Each number is 128 + 32 x the weight over its row's rms, rounded and kept within 0 to 255. Layers, rows and columns count from 0. Numbers have three digits each. The size before them is the row's rms in percent of the matrix's.

# layer 16 attention output (transposed), 256x256, rms 0.0801, rows 255, columns 128-191
152:137096112135154069118124104110161153141106111122119186120137140140111140132122120081104088107116133152152085164129093124201072177116122124135151104036123156128161153144100126130122112158120120
# layer 16 MLP gate, 704x256, rms 0.0628, rows 0-70, columns 128-191
092:149065174102155117113080159121124155144150158123156149128152073211126185143096164157136208117131126066118131125160111117155136112121115155182107135123103119126127083117158150127166130059111146
119:110141059176079134122145133159163139155157132173123091156217133137062131142135119126129102142170140123128147163128171165152128134147170099089089163187119138121149213067188149133171144127103127
078:132124152107089143126143125158099078124143133128088108079124119110116084136154176130146109158183122103119123221174169140129126130150118160186160139098107124133103182094096079091144111106094096
077:081090081084155099092087148182130107125146085064050096162107166115059190146102137149125096175137133131124132116125124120121179150107114120105110172156104166122134130185138118162090134121191135
091:123127097100096142163170116148120130173126075125139132106088131150131138143122141164135101129113135146118118146118178106157103123079213103107152098100156113093128082144127083155188111121124142
101:143108081162153102120151203119159131103116081120158089162081142120144149113107149157121149074138134134134105095136088101141040167134129154150142122096168121138097121163163157125117179133137107
091:096112081138155114110151088103101088129102111131161099125137138095141120109134122116125100098162117210150125142174115145084146178183139138139132133127158090128091184096069195156192077113098149
087:156159149174177182108155168144104051108082093140179117081130153135135135139143138152132153148136154098150112063145208167134168128110146133153107091076118081124223165147177083092122127097071153
086:100103115185148155082151120095090128138163104126086132133134125172142133161136132110209144131149172141123104130138152145118109123166117103147146150148096044113152146125181086144126192088133075
102:138131165119114121119127212171114148156098125114161161113122155147090199106114143144186078093122177098126206166097142120110073115182150120135098125033114178135106105120072122157031113087158079
117:141153114110204155137139078124132114081114160104151120106050109177142097190089129141140141107124135100118068115091107126134185123152128070138142122164178127115134097099085151043175167107141125
129:129142104121124107142119105056162132111091124121143112124115171105108096157115186112064114139144116136056120201081124099151135156104109153151145079140097171141111110112138108155166168119116098
117:115141085081162165164094166138111128139037129204153146129124117121186107129138120102126131159088159122183102144146161085139176152116113083110131085056081147110154129160142080173109151100124148
106:121140140173174208174166154095111121133179111154162092137136134106126171126118074171170110140116158095104125244154076123139106159109087190121112132121123092161123197076182110133159128077101111
101:137120077149130167079186167084056151163144111068155175145083159132039110146105153119097136124155171105135118095097107100121109126172119149118108097142164122141182091093106132156119210132116123
090:156121120137158131149150145183214120080141098031135112102170055147125071155172121221128124122140150114109112156157171099092135155133160170145080168105162109120129076118107126075127092136103126
098:135167222099126125210139157143145113118075127089157133127110106162152117154128122125113170124196174177098064110123137143176066173096130058162116112107151113140139120124160170106121127067144054
089:135128124151163114118115147155115107152112185129154168097126140094143105151116194146064124157126104135109135136180170109127165125158177119158158087098085129096117121164088167066126140145164130
079:111156124031152120130082109112079100134154095097157069127110158147143081138137138148115081093089093125140123101101166071142150102070093134109134138148178211167120133084119156090170122175124141
102:160179147144164089151146152119142129118175170106052189075159099157117158173131135164127142088130143082105131123104092126146057150085090204092102068112114151137144152083116194125094184164092121
089:144073158155117103110223095086099123151144147102077081135125158113188099155151086120127137062178131123125112077141097082157106149126123137102108086154121151103092105137107173132091145140201180
087:131147130099099144100101099112084138124150093175090192146114163134181098064110112163087098122127198148085109090082132139071160122099152137135176109180133126132105137070095163108154111160080143
091:094132053139172144085134144082109132155199097126088126086120133112075136153102166143128059099157152191138158124111124099144105165145101159122085112188120161097097119122121167125098153192195170
098:154162124110112157134128069144142125135141129142110142130104102071152203109139151142116114128157155146176150062135110152164167144114164153098119099134111122142112119096149149120142117066175137
105:092129154134134094100127156138126122105167192111209102162174146099137128203160139128142099136055118194091135102094153114107123134149149147110100148102137083131121174120156147205098089064108119
119:158095091144142123136199096134128157195133080120164081102095128167125116146112148110151116106084195159144129131106060139167086086136147090164119072098124131089163095097131109068168195152180131
123:127106106144149123090155201146128151150168078205156123127205138174099158156129057156122167115139129110114133107217164115089148122121136164099130107068103142158112127143156103197070117091132126
089:132142120140145137158156149050092149133074132128092180136127142124126083158115164127115102097121116166133101160144164112107155144123155075085141129133112106141134093145165144080091128164107104
074:136140167155091166137122137138144144084088147135142162127145154116167088100123161131127143098085155129153210117163145070127127156132139152079126086077081094116161101132134112107104168083104121
073:099144072057158123127080110072077114181119151089099181138125127140160154131101152184152108147152120160124159112080096153152173117037153091195106180131146217147134173106172155152126100103158155
107:131147075131151126159133084128104125098094169196104155194111140116174078166112081101194144158110103132194112152115120118143109199121168105128126082130222142140159151196137116163093183092110132
121:134048150067146173115171097089116138154099081153145144087092143145148083102112127121117181081111187127161123138141153106129128151099149132162150089094107112163136144103159109080186171116156137
078:119130104106165114104090087108163123092187138116151141109115103170145138072103132125100067086129131193152178135101145127123165207085151141140059131181157184103105156118110183128116119155133130
085:154131151144082154096150182081172119128138132115125116139105087126144069154139152123141156186135103087136163129093141146062109122130118115045087137114143097178113146110110120135074108121100066
115:075096148149100138201085156157139115127128145106139089103117147183103149121115081126179174121131177061130093161144204113098131187143088119039051123051118161161122096174145148104173156147116170
104:143138190126153092151141085125120150122115118141177172092189139130127088189137104174150101118153169136158109159157189158138178100107125157121151117097103136117104137067140108174155136183118159
098:137145197105142121254106069143096126134105099125109142109120171123160131159143149129137148086092114150134138124095052158179150109139129131123085057090133119139178167182109082100129167179033146
120:173181083177151148145132121103177136131142099192116090159150114075138162107126083130169111118135131049119087110124154117177057170150139143068200121094120127110134106193155115165133117152101149
122:167134120154154150153171173104063114045142160180097129143155098135111115116137083065069108102113125129176080134105171144131135132105122192141181100159118092139154104121197138202134107119150185
111:140130151156136119152124093068081139079124121134127104144167094109078132094103205081178145119139134096139151129153155112172168118104115121148090156093089070093157115126152085130110126151096104
115:102167124132143117148140124086114092125125102138090168138140148118135120153125164142107117120140116119170099169109106195175142154145148123100077108082182070169194118093189044166133127112152204
086:126179106150198154175089150125144141117117105141146172140187145111154137110128102172124197053101089165175088099183159158122153117145191140124150122065167133147111128200084136062188101169125181
119:128136161148116156190155139120072142114148218126146143128119152164158117113118090166114069074137095025099109134152124144107174121161128097137132104140186157106146151119100134182128118120109161
111:128084143114132136198165099095138130151079142065113070126125103127093185125149131088129136108088122172119123130155142164198157056114126118133154097170109150138111097102176066108202128168182142
118:164107101196170113126139086122095137150090146079091138162159170130115136155122139090147090132135057140149118128060152141138142142127163166196122160083101079154091159199155147124145122071090166
097:135124129167089086139156123164135167167149066137133085151134133130157097173123170120191162099132131117092155192136136125115110102106088116148154140110082114100107066112158111170164178095133152
072:181111148139091071130144143128129146115151097141170031118167116088086150088136138148137095091110101101108157073216098056113064137128116184102103095133132111125172140078116141163184134091146185
092:147171108047188111153127106109085128108076119141126122119131114127129147098135135142114087138093142109102144165149161121127155154109134144152099091150077216134148101106101119083093086111158129
114:141102115170192098152139153078133106140113175158135105066147206118092120141104109131133127091078193059140112143123170110092157126096083133116141116155184121155120149113135081169112168132060098
100:098173103164116178149107189183123083074172119133177094103073125132093152117109133167128115143095086077181144099181130091114147129148173141108138082121164082144113117126117119131097105161137170
085:124120173134124133085129140189106108083155089070146142133145099149134126200111150141094162095135065143143123117144081122070183092122076125141099084140073098133113110114155116111106136122134119
115:144105164128127136142145101139121146073117128114113130145152118118216195089118094115185106174102207089136145144105085129109141151115172149160142099129116083133121147164160111110147113059091159
108:131140111162113152153162141080116113154159104111079099177142086081100106153136064085160067105130133108099061086148156168160099126128168099063108144145109120192093120133128121107085116101118116
123:120132168139112148110129120094169121146135129169156126116065147146106135109098094192108125135115141148152099104105171151083087134072180094056114057127103165143123112084186149138132174122162124
112:144193107151128130152126120147078112112128128152122092143121102105100150128110136136102143162155153174127136146086135150196148124165149103130109124120111154123143121089173147107061204145158138
091:074139149107111091152113198124115137083143153138153181089155122155139205156118166096157110155169190186156186165136145182091161171138130130120132118112127146129133141153185163069152069125108125
113:133117172123140117126130139163155134186112138119083088169132131138136148098095095116113150059143151077136103134098205145080119151144105173126165125125085128101152119094142121195142187082113146
103:168084095164182112043171144134173153102118047174119130139166104123109089130099128074146155096152160165124108106166175070110142174153142128123158153164096148114110080106136109124107061106116071
121:111155133121065135115123064124220170088126095130151142145109172072138122101090146064159199134075184120100110101155146094129126107134158162130092112159118100128127176131144146114129108119090208
080:169212174135159129126134163159153145068119083129175119174137163167161159110159131150161149197102146087092115134157073104137058133126155086198109110107120093132166122055172097085075135125111121
117:119101140152102208160167130185130107124096106115150107102143152104131104141130045117077156137111184114216161165175149145136190156099124108161203110118112150156144105168183090092129134147111120
085:141135151137106103109142175125142082146067115129152124201084101105088115137145109120153075145067132127116148110101105161126134099102140126099139132159038100138146130074155114135096138118124122
113:124086151083119151118151097125115145136143129138174158121153118161175129149126133114168142108111144093142143104160138142103160149102145107134127146082153120163132131119155151134103114107075082
082:133081183144133093111138115141113127123124152133121122197085155109116169155175116123168219102104092119128140126146070127090106116107108112041120107116161133135144115110135115168139120172160168
083:062108107099170138141120075137036120123174120074071112108150169146128130126078121123175162082109128183158128188170110139136120154142080101110144138169175125143067178106101141131141158214121169
069:131136104061142112156135159098112145101128167124157150183165183135101145142097135040120125084161147132180090159119088122173140108167163121125159172120110115113129139138127105130100068082078111
171:141178159184062131141129170153129150153125185131167101130198142132119156139116136152138104134088137183157181148143156131139152100158148137087153153103073103137151170148134098186101135132088166
128:072172123086142093203169117168125138129099112159091079094057136133126109129140086148098154120142133157120151158138102099193108123090109131157126142130124124115157162154177109080130167181124104
086:154129180093119116127070096161122178130149100098094147135155138151108083171130179119102150142168122145129116142150121119127081095108086152153059162166141086127105136154181164161133122130156116
114:132109059129181103135142098159070121147139094108081131125101139131142139127124117181096105133116133161171087125190097104142141203131148099151101164171150130151111149146178145084146136159082091
126:124117164101166119102171145118105123127092143139149053115099153115168086118103135121160115106155161180136142156164083118124157156143134154138144104095079072070127076095179082133189084115136161
# layer 16 MLP up, 704x256, rms 0.0635, rows 0-70, columns 128-191
090:065132151161096110098140103169098165137171108158066151107112139115134108137122151091093101127154103166117163176080164133093165116146125150198104146150158082090098142154072111083166102135155058
115:175055149131121153120143131140182148109095090116135113106127045179098136077124153144094158173091167123129110097136186115125103080159170160145108153087060121134099136150127106219168104125097041
082:133118103165188137109127111143149110091072162122127093079169195195146129130157146136140087113093130145083126062121055139130139105114118109108098148153127145088109060177127176120141124155191158
081:102084063103132130125094155129140149068162042074106146155080152071088151167110119138153162132095135164160189066094128130067125110095138112129105136106115101151122150139173119197104095114195162
109:145172084156136143111131080169159098143179076094134173084070118129121150125112180152146079163147151227105130101087131125168104192134147082154153117156135117142105139108115154090149152133126135
108:145167135177086184181137158072119125161092155146106119110167123163145149108117148066164132062108141180108121110103111087089128120145124114172148136126136115095113163123091153138111129103127153
085:167107051176157137135142131127160149123124107129127110112144123131112146127139088132066118102179126108138125127170105120093108184182164120108100112124156154162087158149129167135127121158130142
106:159110102088093071157051116123125155135148143137089105181130119160098129097112173117090106108110133088080179154101071120153106069188130167089201194147117141098101113121063150125117096126131065
086:108152097104170141135143148096078148081140131184101118174150100209129074118097155132165168145081150120122071167104123125140123125132127046139093108137173102127154204123125091122121136164146076
105:129146164112074242148163145152154144135136153144163129108158114119141161183124107112133156095103138130184091085135150118094121105145182122064139102155067151104138128132181159115140152118101174
098:128120032055164168108131101100120143074112085123100113134065097137138062148140156085126182161135132087094094136155151134141112159096110105172143088152198140180096142106164168069108132134133056
115:175106142136115075123175139166135134106132127065081151139165146071157121126153088135079191117068172121104137135131170127077112131159142138182105147097161088172168222116119153098100174144051127
111:094088132207115098073178098101133129153141123141103074117126190080053085138115088165132127111124114148089148112141107119113156133161110125127135096161116153114103091088153096135104183151163164
103:153172122131182161134124081110114100089148071062122142107156152095105119109100102163126083101100139131120128114132172107158119107113131120149086082130164178137129083077117139108102128146195169
102:142173064114158111100086154133116136164094152180119128130173115119111129106108106151127128177156113091127118158112093100121132042141080122123199141123165160101070117124131163130131182071120169
081:143103124148190165128132159093194162076113110135166120135101124183126035134119151196111158172114111136165129131130160131144144168130132098148127079102118165146144092113142079137079148157128111
101:157167126184137099174127152114073113098094174087173098174109078095115186108154141062173112120164107147110120121137091186145145156176118125123184141202106125127156110104100154113052116117138157
089:141123106145157101124133073152150126091104155142097086165078110177126143138136155130128152075141125138056099132170082108123106111116096045072129164158152130094087110139170146129127123101123121
076:164120124255102170086189108147140128053130154155129145120096170114123117078149116145154135130147133126140111110187096199127132105122155155140174154122082056118121082105109154140129117066109151
109:169146160140191118085128145140080130122154143151138121141140085164078122069133124166096113129180078125146176126133163139119179094106136196140178105115147145136038139113147147056128106131183141
093:099145227128086177090120162132125135103183134114116183097070134085173159190072092120167147114129173122152141131136128119134101138117139177110149120205121086171121171088144149116126205123144114
083:100100077116146065136083136115125119131189128107119100101141093134105142121173181166124106155096056159149165172171127106127058121172100111124086127140132160092121161151162122169178050069150112
092:116136137131096134117127121194112130168095187121103110142133107101118136108136120150186181189155145122117097133091075138139093113124117117179131144045178133109157134116133132154209118135080092
093:154172154184177151205136139077121122108171096128130155126130129072101094117152198149157192137134088069118137138153158166092139097177133120145145140102148090127114083128090103119152112141123082
108:183169120122040167129166161098154150084083139168143199143149151124145135142093128141139165140125153134178110121143137138130136155113114127161109118102118074092206137133119145128118118173097132
112:112102125129108100077146084102156127135114196138126116087117127113103083123129155063161125124160190166115176145121097139116131180122069093101152132116123149154103149120113124171103168122105149
117:071145105151120108122140092192105104143171134110101090176180176110097130068132090173143113176110150104163185100098125137133131103076177161171064075070081108154144130155131111170131069150085178
100:142140111130193122102134133114133137154105110127182064127109139113127150084120146118105124218133122060109178061135136111161165123122106170138164120155127163109122184142153085175150164116160137
078:117113174109133072132095097132206118107155097047108130120107117085154124104148147160132138145144081157137202132139108098080155144162124155120066143098147143134064088104114133122130099136150092
089:080163081075128108133089139106155111036128128060109087111126180109148187177145144160149152157095183198142111080133125148161131163050094074166109140160181155164110117136147133095144093114116161
106:145109062132104096138160132129124137131160085127155081160059164167087159125098124065107164124142173143163092173058164151149071122148173119170113140021128124131096137145135115146130137146078117
123:136122076159113158112156194169133123103108092179109148136128152142076147187128147086201125130112139115161175129146136085060142141108156190131072140101151109153130157170131102100091102073151109
089:097116095095195129124110116047107106125127100112142152096131097125194089135138158144103087075090120164136197131103153160115164127083120090154155102213125154139150129109132143100085112137150176
089:144094140122034187157152135122122146110116162079136091104029060161113113146110097100119091129133132124114117173119127166097096141130090133056167125107148136112158151140131096150144135099097090
108:132105130120156183135106072061064134155194165151129116114121121163112144132119129115063075153166141186125095127041124216114141124149106131106108152122177134146144151128133172103104151116180183
106:148156114124104076130149102143112116066148122133166199141185122143166073134112094186101120201167140150157118148134103104186143154155128153153170105098097121161210142112094141161117138176159177
101:074167114101202085079082135147154120083068132120117098138124102171146107099103145094084173168141128115117133078135138114151153100116117154190165068107148102085116108085108151107192111147129154
111:095096095119125142078148136047170131169063101146145119127054125118121124153128231112130149075150111088154114146135102120077151144119128115143147109145110112141160131108136063168191139108099117
115:140134153184126152168124143104163134124092100133129125124131062135130097142120176142130166118075107111126106118090173104110125116097135112111174108117161144174119073102101113131110131067149104
108:168135113141086166130182121130134106169136173147088130096118146120143098111132133138170091152124114193139097113127137174118192123112110088113125115164120147120101169158084144058160136151104188
104:116152154130087090108097166190071120129145136112110085131136090119145106163136218156148083148068100141126119157132165109109118090097147098137109110161151095089129142182145156059135124145143143
092:146099080109121122080152128086156131143163144115102127131096075158080095145113190162121070133164140103165157115151118108153070114157134136111113178125154164086126106087155129157119069112168128
117:133073129151112194116132129182110162084105134101103157109194097110135121119152128053123089101151174169136158109158161119144155110164095166155099128080127091165083174233103147087132097129052152
108:144153193124111163113164120174156121045145180159146162137099101109086089128108104095073120131168134129088142093064166148139148115113105147113027146139117148123168173088094149137147159179071166
110:073142116074136109108134200185184112117136110143111150140186211077134089166112190152070079147106129183102118139156128083162126114091124111088136155162146197130096125097160102134119129131146127
100:095080125072161162050132136141149113121119126189109151167135106125105123103129170075102112127099143133098120156174152104081165097091148176100134133153152043129077112148178126130108158133124148
082:157098170124118103151122102178122090179130085116161070088126103101109147103155165190159164172115082146071180116178110126058093106153101160140129120110125146071151073088100170144144141147155125
092:145125195194100094139139109156113154055118142089168161142137114122141117099173105101152156103119109162150115143188136086053165094163085151090117095134190118129102150119120123191163147106134135
093:100121002177163080125125069099161134110126135106152167161070146133132123133090088158121143108147214079110133088130102166105138154135130208117116119147144088079102161124107158113077170146129180
089:129118177125171116145107065104094116117172183145110097154141124134146160126093115158111170153139148109114130130109151173150150130158139088143163113130096137171066097095110161139224091160130111
086:132081093114083091115111057052160109162145134147140121120086144106147107087124142163163171159138147120127094117146177143102073165109165122122102199083184135112117164123096179149130152160112107
120:160125102125070146113142189146139099098147093141116108094130163109136124130141163126136097181153097119094175192159104164100152111128098109112085115107139121128166167068135083172165132118126147
094:118166114181171144216097141112088133149202128083098110085140163143159100096114155098066145118045137146175140141102155167155147098145112076194122158116150079133132123197158136136123086109114101
121:143102162122085155140122161173155109091164090090083109202115140112119128098130124115127128147150178102127137075151145118142117127110126128107083149163153153103123092125149139137135138056065104
113:049152081151115153117146086142108134166127129069101131060145122152127116095100154117179109142092131103084145159139179073086139150143108144108138121139112127100115153099089107125200175093169073
092:106076172160079123121150144117152154109177118157095180115124107102149185144123158150227159105147135187095132138110080104125107079197116153119141134117142140117153103166128138109092145135088095
105:137169125118147141029154130128130113154109101112148173097147107156173139071158100165165136129096104139145127183125118140146152114124146115118098115138141090145104075179126139130142095156180120
105:076113121197163190081150122099136113098199026128143089072075146138088136128097169143141110097094103111137097144171158081073138152158118194115112122118146088123067110074091108103131146163194092
117:139106081138178111122123135077131143070143104120120141166189143155122054126137173096117149138114119162152163140108090128176206096111105112144144172171165093154153172116068109149131119152144172
087:116115110132107153188161120150129136138087149098156096073059132103103103118126132106079106087150160143179118149187163111167151181143115114081129160084158122165135152192111143130154147064103087
123:112071072189178143134183082137099092123121129115119105119151159078119129179117112141128096086111171135143123156122169163190201167107126121152146114091116172117179103145195065142092136141137158
096:122113105117118130116115120113204072134141058117177153161087082095130143128123104156163129110095072130063180083108140164140119102116121134093118160151129128154155147114106134101068122138096139
104:101103144099163161114156110184121109123145159117118088186114091123114142167117114079097116142141120083134135133135169108133163128164139057097075154173107116139073109160189132069139178088164113
087:174108119125186098123107118167105124130087147142169179152181079154107114109125164133062017135163119115150115145072193202157157151151148117180173167090125133144052160149113155095185091129089086
090:138123099216112113093148112203186126154073096142136164143153099160119143118123179193131152182142139063134088125100133139106099121151176153117177126087112160101174101134092126094161128077152124
086:077120095075160090123102090130148125107180149112091204134129174124136136136148137109152175101206125188141146139119111161107119098175131130110128172154128116107139085127127158107094088086107096
143:114078114063196171087123102102104095120147134097093148099054119152153080164126123128116162121157124090088081113105090149107117111102083103114118082166141115081149098138117145100177145089153079
134:126176063122121054106127172144118124158145220161073078146144129077112143096132128123138131124113113103105100134152159116130132114178096148093158127137145141136090176129158150162166148132165073
093:118150189125153188168152118143109074118141121118039125138087142132095158163140169137182117148129129211103122099153152145152159140139127101104120135170149130100073121127131124168145095087117134
111:048151177089149126104128128095102118180091130127136104063135054139086163154125152101131138124185149123106149105045133057120208114113111073162186119176116144148114128148131103078092173075099170
130:156120113078172139098157084146133138180125104155140057168164155157092151109098192197123145072116099162153129111069120061125134119122097124129126097202090174126174149134137075153114144175165143
# layer 16 MLP down (transposed), 704x256, rms 0.0569, rows 0-70, columns 128-191
097:170119096157110120125144150119125113095079115083133079102111107147104089096128150154111158152117145085112127167211083109183103128094147184110106161143124071100068104152115087144094139109115076
119:129201146165133163150187151114142131164132068149142116199107123116145157087117103107134106117182082135148159114095107161154133082102139085180129149150143156161069162163142147124119094116155170
075:087178079132075092157117087054107140129137016063106133090090089132148149154094102073150142118100103163161112156131163096100148155081125061152104061147119162132112139146148141137089173130088164
073:159123147131129125103138131148093084173126218162082113137205157156146102113198182147084073176132147090104108122157080153171114134199086109144133172076140147075071118146132140100163163124099109
107:145140086113168110095119126145139110136111140134092084092170124117111149123076123182122124156130176105182093093114159147132150131160096146139064189103105150175115156119130109086127153146123095
109:142126147150187138128121112098128127124122144190100120178143123122150148170099112167062122099163099115112144089087114052140081131123099059140131126096106092121104101132113124037142196073090121
084:084157181070084117140144110148106012199149123124116089136124138140153146133206156126132115105121143173127123108139141168125156101077121140117162135124166096105142143119137137139125124122092133
072:178118125141102133139093140159102255135124118103174143156124137157125103091062142103108148134121128109133124106157083135117117115139120117121175172127103077062148108115110121119149112110130111
090:099102143138127144125101115127115094203082127078150127053132175134143109135153100095137144138143125136146158112104152143121117141081086094124110177083133080141120094158141094134185191090172200
101:129136096123100126124126194117084120082103095115106133141090144125104137093103162100129065033125149160106213126105141130102111130155163108151127128034111164162169124136143101150072058144184099
100:098171173158103111183135149133190148177157144150170098130171153101120162126145143126150112120134129193162107142116162165147104073128196146146149142145114117128117144157148120147088069178159146
118:116155137147155114156093145113067142157109112147114097111121117169114119127174107132113121155189209149180138156104135113132129132146100201146149176168064152133121100086177100095132114098119096
109:164127195133134147193137126122119088089115121158133113165143072169133140137145145155122111137099131150105151160116115107128112087094114124109123159135102111144124170125146191169100111115126114
113:108142106177093097098063132123100137122172186182129126149089155131057145137141100149185138092157140096151157200134105119125070136094150122124085074091185160084136155071188081124126147156128187
111:106155210147083145111094164137200121127129102162166101092142162176168085094084105079146133084126149147145146125117159121119180164118103076102096146181056110151157168126097201171171076179106125
096:129152137145041143088096112127072076160175118148135160120167180138118129088152136153117151124119105195146107158119170147184138096162090088116136167113167121108096199111128198169116062181143131
100:111131144113125112109117126157050074062112105130082142084122165120144162131119114136146127124148143165094162207129113101102149167102123117145081106118168177116140153071108142152087129076183176
094:108105112130106120100084135087185081190135162137146159113133117087192190156133100149152121121098067158163136117122096138106168175075153243163078115147112077123114163108071123181103145103087093
065:056128131099165123113110094123132167126177074103155085096106160057106170157089115109144167084108094162166121133148171109106153162094111104135105097156137159128178173134129107137073146186112081
110:107107166165152172128109113174061143126149118150114144111122072137086053132134116095123106127108078128181130127059122155156106156119145134143124151167134165100080089126111140150193152082105148
096:160134118139108127113126134149110164122125167138119159109136130150109117097168148120168095136161090105181092135180094108090158118147100063146075175104108166117112100106112134161153133096161156
087:137164125139155112157122151171140117084110154178147139155151159104121097127131096124101127152088192110145142133101112147107135128047178144139153108147085103197178153116126101120086183144133120
078:078124144127188040137136072147125185116121083088161171120120118086126141129095101116124118130119125127148131126151106111153123123138079172103148095134080101145138155166178136110091115135165143
103:133141101072130208079097125112118127160159136171107053180110116142156134155134163185107116099116189163168114171126101168151061127058088159147145151074110162156145101110137119138097100091092126
115:120102151061102165105125109170152142121117122111142120163141035135126168128174130118093132105068140149081126157138095135113081124128106137085184174122163085157096191173109134141072125119125143
112:120091079144185144145101074145159114111191138131145154107156097115115180063138123141135132172135083143165118167120080137131126099166099114095137105144190132134172106110168134103153120073100088
121:101173092144124117110120150126117099156092099164114161131154166119107090126100165104178185122120116146101142130045163138119098103097133134079152094200148136136136141149164109045077134122104143
106:139178120180139162124147164051132174103114105172102157174083103130116130120122151154144088181111170119105178137133092109127096135170127080108121119171123094111121147136099069075102172118151135
091:126093088119090085124091086145156114169134128138071184116150107119192182110106111145104128141146102206134111114092142157145110111113133147150131164089182160150071108136110157111147077117158101
076:186158139162100123100175150165148088149134152188151109141170149166143079123118158122114125118136111065094081128136119105144063116227132136087176095132066129046105156157091139179145179098156107
109:123099210097104161126156068163142096176153084068107177097110190192142103135130101176117159082084194131152142133091146152065123142072109243165164166118154173146166170069137130134108143132122104
123:138092162109090148125154142131131123140108144192118169110135141100103139168109177116095136108139160097159142150166126186132094128148128162117128174083140118105118170051115138112154060127199142
073:178109143134096120111165166179140092142117202158115145186148135153071074096194183120085137157134103088110074120156096105122119108208097131091134172094099084104097136096101152141200126100115136
079:132152124168134126159138159118077120151109151153116092137140186142138127111199185130134081152127073059105079036153087063177093092167096119125177179158079095068093099089071131142145169144137131
108:095110111170107129184151137148133147141153151159115159135110151151139102087106095103111146168131137116199099183098135070152140139131141129158121063181131112098121119162112152088099130139129124
095:146114073140137182100121103116079100162122159150105084110109169173100154115136109068083152129106176122204121098094075155137106156121095134110114169152192103106083155150144106057146098115148110
103:163171071130106069118105102123117086168117100187134120177129070123156087123145103112144100134147101135102130137132129123109149161166125049127146130170113142104138098106125071168154128115159100
118:150150076114057145084117077097080172179130144139086152101092122116155158131155141163137102157127179144157125098158129143140054130103138149164195121160150118126137203141082087091112165129165167
118:125178127138129089126131144097130147135128128167132078156144144140165137099144132107139118107128089107135110168113091098097134173139138138167075162120178111139110121211145061176157111166155085
110:171122110128163139189069203166187147109206112168137141138085131115128081101142131140113107195164162104140112125144153128120081147132079125113128156130157099129188129195117086129119078110102164
118:133085146115141156139123096180114138096117132122108134156153181154117097109123093154110125152207142134102138088141150090059091127118117092171117142097104132102129117134038145115090130119112115
082:058109155121174157093087090138154138148154130120170180126149152111145119175124120070123133129115157147122129153114166142092124116151109106129127147112075124151157139151126101123115175173075188
119:121047174136109186071120122117149143103182160112120188098107125143092137099101107191122199130081063118094097131157139055132132140082107187125079121215144106080068111114082146129104057110161131
110:138203081133099142104106155143105154138142073087138047167138113149169101098127170068199110127117155124099126182205112115090139136165109135184163108146075134145130113123118194195133085115180131
121:142070169185108085144091094162143155188057133108134114119126192093105094068136063204163171115194106093109100110113141093066149109103095117159170077165111122119154151127180101094128108114131149
095:104121170124175130093125100158121091093038093131119173167171098138054174099120063143064061136106082134122120172107133148120142105149133194153140129131146126141105134162105119130160068124120120
088:114098143096124159119078091161070122186116120133119117139115143111089157124155097189121142150108150182069175132127100147098109132136059118138108118109126159061109131146110179093115143175160132
098:110176062166198113178115158066087107160153109129111095156109123115163091098175098102161114093145144151110154084151194097139169136122153139158146080198101132113180074071107157150124107074089103
122:140095112114127091126144151129123069116158116134073084106155074078140128099111169079101146139151112197126104088119137148089110176159139111163149112162156177161095103162156105171134136061165077
105:144138076124102091046164120121089130103065179083143140130124091084105151166161120111126095089111161210076079137164126068161083158070160193127072179119211125111144107130128189119067151144136169
086:143174142097114193114168153112140201114078122104134143173179114127109142169119129101107143115077166118125143123120073132130101145125135106111127099134107125128128136090184030087111083126117120
110:115117185198135117174095160144126159107124119152161157101100098193163131092151145092130146140135134081147221161133152133105163100114187119165135060144141157116191096154150109128117132136109109
105:143105076092166101128157115142112187139164156190103148106110066155112106137109089123152073078175171118069112148092131107117132146147143113185116085176056133156160155098144114122157130103172122
131:119118142090076194119106139132136111150131065058124144149130106193127103151127094129128096144112076108170129129146152207103131159163169066156147156120082141155178106126089113131088144146143117
109:123162149134141103158160148168138201092182121126018055158088117144110155152101093068113123106158121070085113150118112123117165147155117130092090110176086082116110130162125120120150118181130125
098:132095138092129120138080099109126180121114141120154161042098093167097134104101080100134100111089053120145137149118105106139127133094088147171126151158162143067090104120080105133146139103168123
102:143122151132104115107138169094095192119132102120149137122107095116153076128123071157147198104136084123062155144093153140152119148138127097088108095090063152102161137123095139080110136100119183
100:140063114143108115135154095147102143110105218088150106128147124125140166111135127150150107125116119084097097154172124128168179131122177095160120138163076137129153180199071131125105150134122108
121:133136135210116136099127148106112135130129125113113133156134114113102100135140088149169119166121115103076148174125121119129177060166139092097143146175100146181066057046143167134072085143141155
092:134112152170157093206170101180138152115082132199175120134132138184092085148150137170162116136111096146066116162188109101143136130132109081109191150154159179182147123163142170158076100101145133
069:110144162150144122138125140110128000082135112118111116103131122137167132157219132146148138131128148143113118114076141157127143142120125104106172126139092153190161139141153114110126151097114135
080:100129119155133107151164111134127000116151127084148119065117155095111136117196120113158170135166100165132097121138160125130123149113151107160130136149173183227117168086110105123159084091131105
112:165168121082119109146105095105125113114138126187132164039102149149165076116172177144153125118115146158145119144122114120162066098104075163116162085111079089143152181129087133170105147118070110
080:084167110144125099132160141093134170111126143100127140142057152060130115131061132136152206098110180145157162168112098073095139139044151139134094104197154151155172078141057121132113082151094111
078:084157154126095142156135134089073144136189104089167169103103110110150106148089119115191154055129117194121164173113154081145152151087099134183114125134127102145122155125152131183113148162088154
083:086111128109143108098126087140144089138133142090077124102148151120099144125141120116132135079144104192099151098100151154144139111146125150152104180082119118089104098154104191115164138146158138
132:117155158148042109154110156159153186141118160159133138137162145118113157140101124113133083144104142195145197184114156115145127116136194166145120129148110140128153197124164054113121118170070164
136:121124097120082113081101087112152145133083119148155196187093103111130126111099091147099161118135147107122142108139082049117073121119139004143169159133085095148179151084110164140158045127123136
083:152102068185179128170118121148128123104091141103122084135130099125129152125146121143095052179141133076080150186108090098161111124186212105101109155071134091125154144151082165090183111129109132
117:166140131145163138142075112142154121105096134150118084157106181139098102157082096124147117149111197073134138155160083140086098123124121158163139122184104136105129173157126135153170111152124156
126:107096111125170126147076176181095115119135120107072056143121169157120152098160054158128169139147140129135146127110116121165105153098082187134186146154106172141133099132147099131124139150127154